config.toml
num_key_value_heads = 4
head_dim = 64
norm = "rmsnorm"
norm_eps = 1e-05
qk_norm = true
parallel_block = false
extras = ["shifted keys", "gated attention", "exclusive self-attention", "capped logits"]
init = "trunc"
init_std_up = 0.0274
learning_rate = 0.00304
warmup_steps = 62
decay_shape = "linear"
train_tokens = 287600000
max_steps = 8777
dataset = "wikipedia_en"
Each number is 128 + 24 x the weight over its row's rms, rounded and kept within 0 to 255. Layers, rows and columns count from 0. Numbers have three digits each. The size before them is the row's rms in percent of the matrix's.

# layer 3 attention key, 256x224, rms 0.112, rows 128-140, columns 112-223
088:129170155124105151141094140082147177123096089135117131144130154182112136172096086118146128177164133144126131169109100158147150129097125113145148137154147144140104093081155150135112141124106103171125128109109159140088130100123135143150106099151141155142133136142117105147148110130141137113131139140160138193133100118135089133104150161144
103:145134134106129129116115117124157103094146167137146110073134119090171116107138086141117126130131133116126138121138143095114111096122144156133133157134110109137147142176104129091149159105085139098120122182112123125129163130098158148123123152133126114110123098115172135117165134139100151119114077144070122107078113129154098138128091110167
097:144126090093134114165128146152173191132127140123109133112151150129157114136122146143095144141115124137147100114149208110087126122137115102147114122138124148146133144164059112118143138124128134090144122111119098120133159154081128127137143142110077084106124117148107139121147140148142165145131140109092137099095135126157143139132127111148
101:143115120114119134110138179113127150088125107092142084134097147164137138144109112151131127142130124143150125104162117119141102111160170125114157149118140135069121107130125113139154147148121087159145149088114097113142157161121181105130146128089144109119121109115155118180095140109139145109144179127153167096134080093142123141130157126125
096:122107142138149139107151120152118134162116121104152097135125104142124079075119159172088133117127144149111086140126126140098151190127108123113132091122104128162095133132137135171135147126174121141132150111172114122116134136129109130143097116133138116085164151096109124129077144088121111160075171109117174147146123153145151115139158117114
098:109111135132098135143100130094129132108154142077144115095121133122143143163133101128114133117123131107159126145135112127117106159123136165144133149082094103141119088109102154149175122098115158106139105156131144151118139151106148111150141106087149129158121122120153079115145104101141112132070135151105099138106134125129109107098079112135
105:125132133181098115129101070120167146095145158116094072096130082121120121100143120136147144177164123119110101095120144065129116125146075137097096161131094102189115130121100128112124136100090100119127119120166170113103144146098147106098081094145141113130136136113098139137124092109106159152116133110105149059142137139118137132114140127139
103:117142145150137125094134124128078108120102111100117115095131131173108134122096173088140122066129135095114093112145123125134137133107127080123144125103103062142175114098139166160113136148105136163147122126103154110125144138137076186129150109130144107120105090112127098097184122131144124133114117094126096111128181174123112137153136106118
114:155145136125151113137084115160140109108168161115119098141102128089117154104104100092113104151167140136149140130114110112108109106120121131143113075135099136192125139154142144124130132072126112119132104210139133122127154140160118134113122154143124152131110127138122121073149128181154118141134146130102068142121181115121107080098149181133
091:132104143134182138127154153115140124097153128128138124114150134147129134149131199111182109117146138093110136137125086127166116108143114172110162106149111159103143101079136093129116093141113128145107131064130155150132141120084127126172084096159124149133148164099128122193140121128138118179136159141140125155151171108119129145134120182151
102:149150089136116168155120147130120146116138138128144131098107122130107120083119142104128098097163142101167087113112119086111092114096107093129113120094087142182122167107130134112127118126127123150063113168119126083144110102118091124152101117133126148095138113135139091110107120149158161145126112139104097132130144124158100144156112175101
093:148150120134117131157166159108167117129134135137141096105158111128162117134179131141135102128127121137107128160129147113149149127147119171146096167142130105084147082126088169085149127155127112092102102148122150111102139107153131116175105168138120119145114114132145123132138157102134139129152141173071177123147159147079129112128133137167
099:083116151115126090159120192116124109120167142132104108116120093109129105118127062156117081127088133128139142108150149173122153113167164141171109126110056122139126147136089109129139127115134081161163143127135167154129120097144145120152131147144164097128128120087096123132136096128122084154139131123125155108122121120110113127129135145149
# layer 3 attention query, 256x224, rms 0.115, rows 129-140, columns 112-223
117:156144070128128141145141125083120102097144168128163105140114130098080130098135110138115151122134123108138156118157135108127111097163139141121091101085140152141137131158104129114139132157115135084146131123094140127112152136120123149145142118135119128125076090074142138138143114134120140117118115148066142122181119171129132092154126171127
101:121117145107134179136118132122119157097164121121113155161152127117161121167135139118126124120154131121123152123133131114155111124127090092088121119160097152119160093124143137138123123075129145123097134150129123111076155167144133072128139095108137157132136117146141145135078168094168110095118151173144138112149122155114128139080116096098
122:112141133101154170138148130142175128155111103126146138135187123155115139134089159141117130118069109167169133152131145094135129123114146107130126134143141135098129128124147091146135171102152119132160133130113142092115145148133094113122110094116101101136128134124123129145131148113100132115128130091173085129129119114097135165126166114119
094:151099112129198114165176143136114114139138103141137155141119126152113130124144130122122123077092123131119120146152100144142136100147078114112160102130085116142120172133118127128164162138154089138117151141155138125112089118103144099156138152117111129141146091145128103105113103118118133126111158121143145168126099174151212139079113104109
095:114110117153144127148160108085149104125147146125139099146099100082106116131133100167098107099154107095139134124125151131131095105120098100141100097159111116145116109168122187137132152125131111097162134091122116137089147167143139127154151115157138102103096119134146183174171176118125119104070151161134118165130125123089128105101166124141
100:159148111172158172134118130157191106109149163118113166123145132107135139131154118138099156138127152115087128150118132126131134116147101119162099097138092116203101129162123150112122120162117119107110135163081184128117142167116110118136109143148100154121138114139128150135129102153112169099121186151131151132169131147121108109141147120116
091:129146146121097147199137117140139143104185099094156102118129122144134098106144110120098138145156125146116062118127132087117134115122132123132131113158115122160125104125122136131118136110168133165101151144114158101127100135166170136130092124113138136141150138134119142148105113144131126156104140148146137140131100110136102145147124123102
090:145150136078126135219136111107139086101161163105124105153149133096130138137126096103120130143134126165148142082114105106151142108145123116143116126131171114142135094113127111175124140114111117124153154171113181110096100133148140139097166124117132129105141097139101123148160107137110091118118149066162155140116150121112092160133129118135
111:113097104098069133130094188130161115094124140114133137124139140090136123162153150079131132121161173128104161142138149116110120122139103145142126114175132171155130132093151125107138113114094119148119155096120139126154121160159118115105099089121178131124116161134129114177110126154142090141119153150128139182163110161141120102129153122114
103:160123101117108120153158154105177131120141124170116120102111103158130116124115116121119107115090120120122138169124147108112132125127106156101112108151150140135128145143136133123094140097145073125086147181110135129169126138187135147124138150093114160150159078107104126078169145135096140134108157125162156099087166113133157148129112133113
089:138122098135123101123143134068198173098095138133156109107084118085085137130129152126078149069154136119143136144099120117091097086109115138148140145135150112163123106139118169080124096097125110123138095125150090155111161130186139138126134084159108137130133125134135143144100169140119092149148141110153103170127112141111108127137121135127
096:102104148133170114159164132120117159121134101125159152157165142107107134161130167105105124109121120167161148144114168171077133127107110124138127117093118143134135081116084168157133133091106152132098104154149118186113101145124140165099092122140173112123149130162108156101146119118112091097126134122141123174102168107170100122089127116150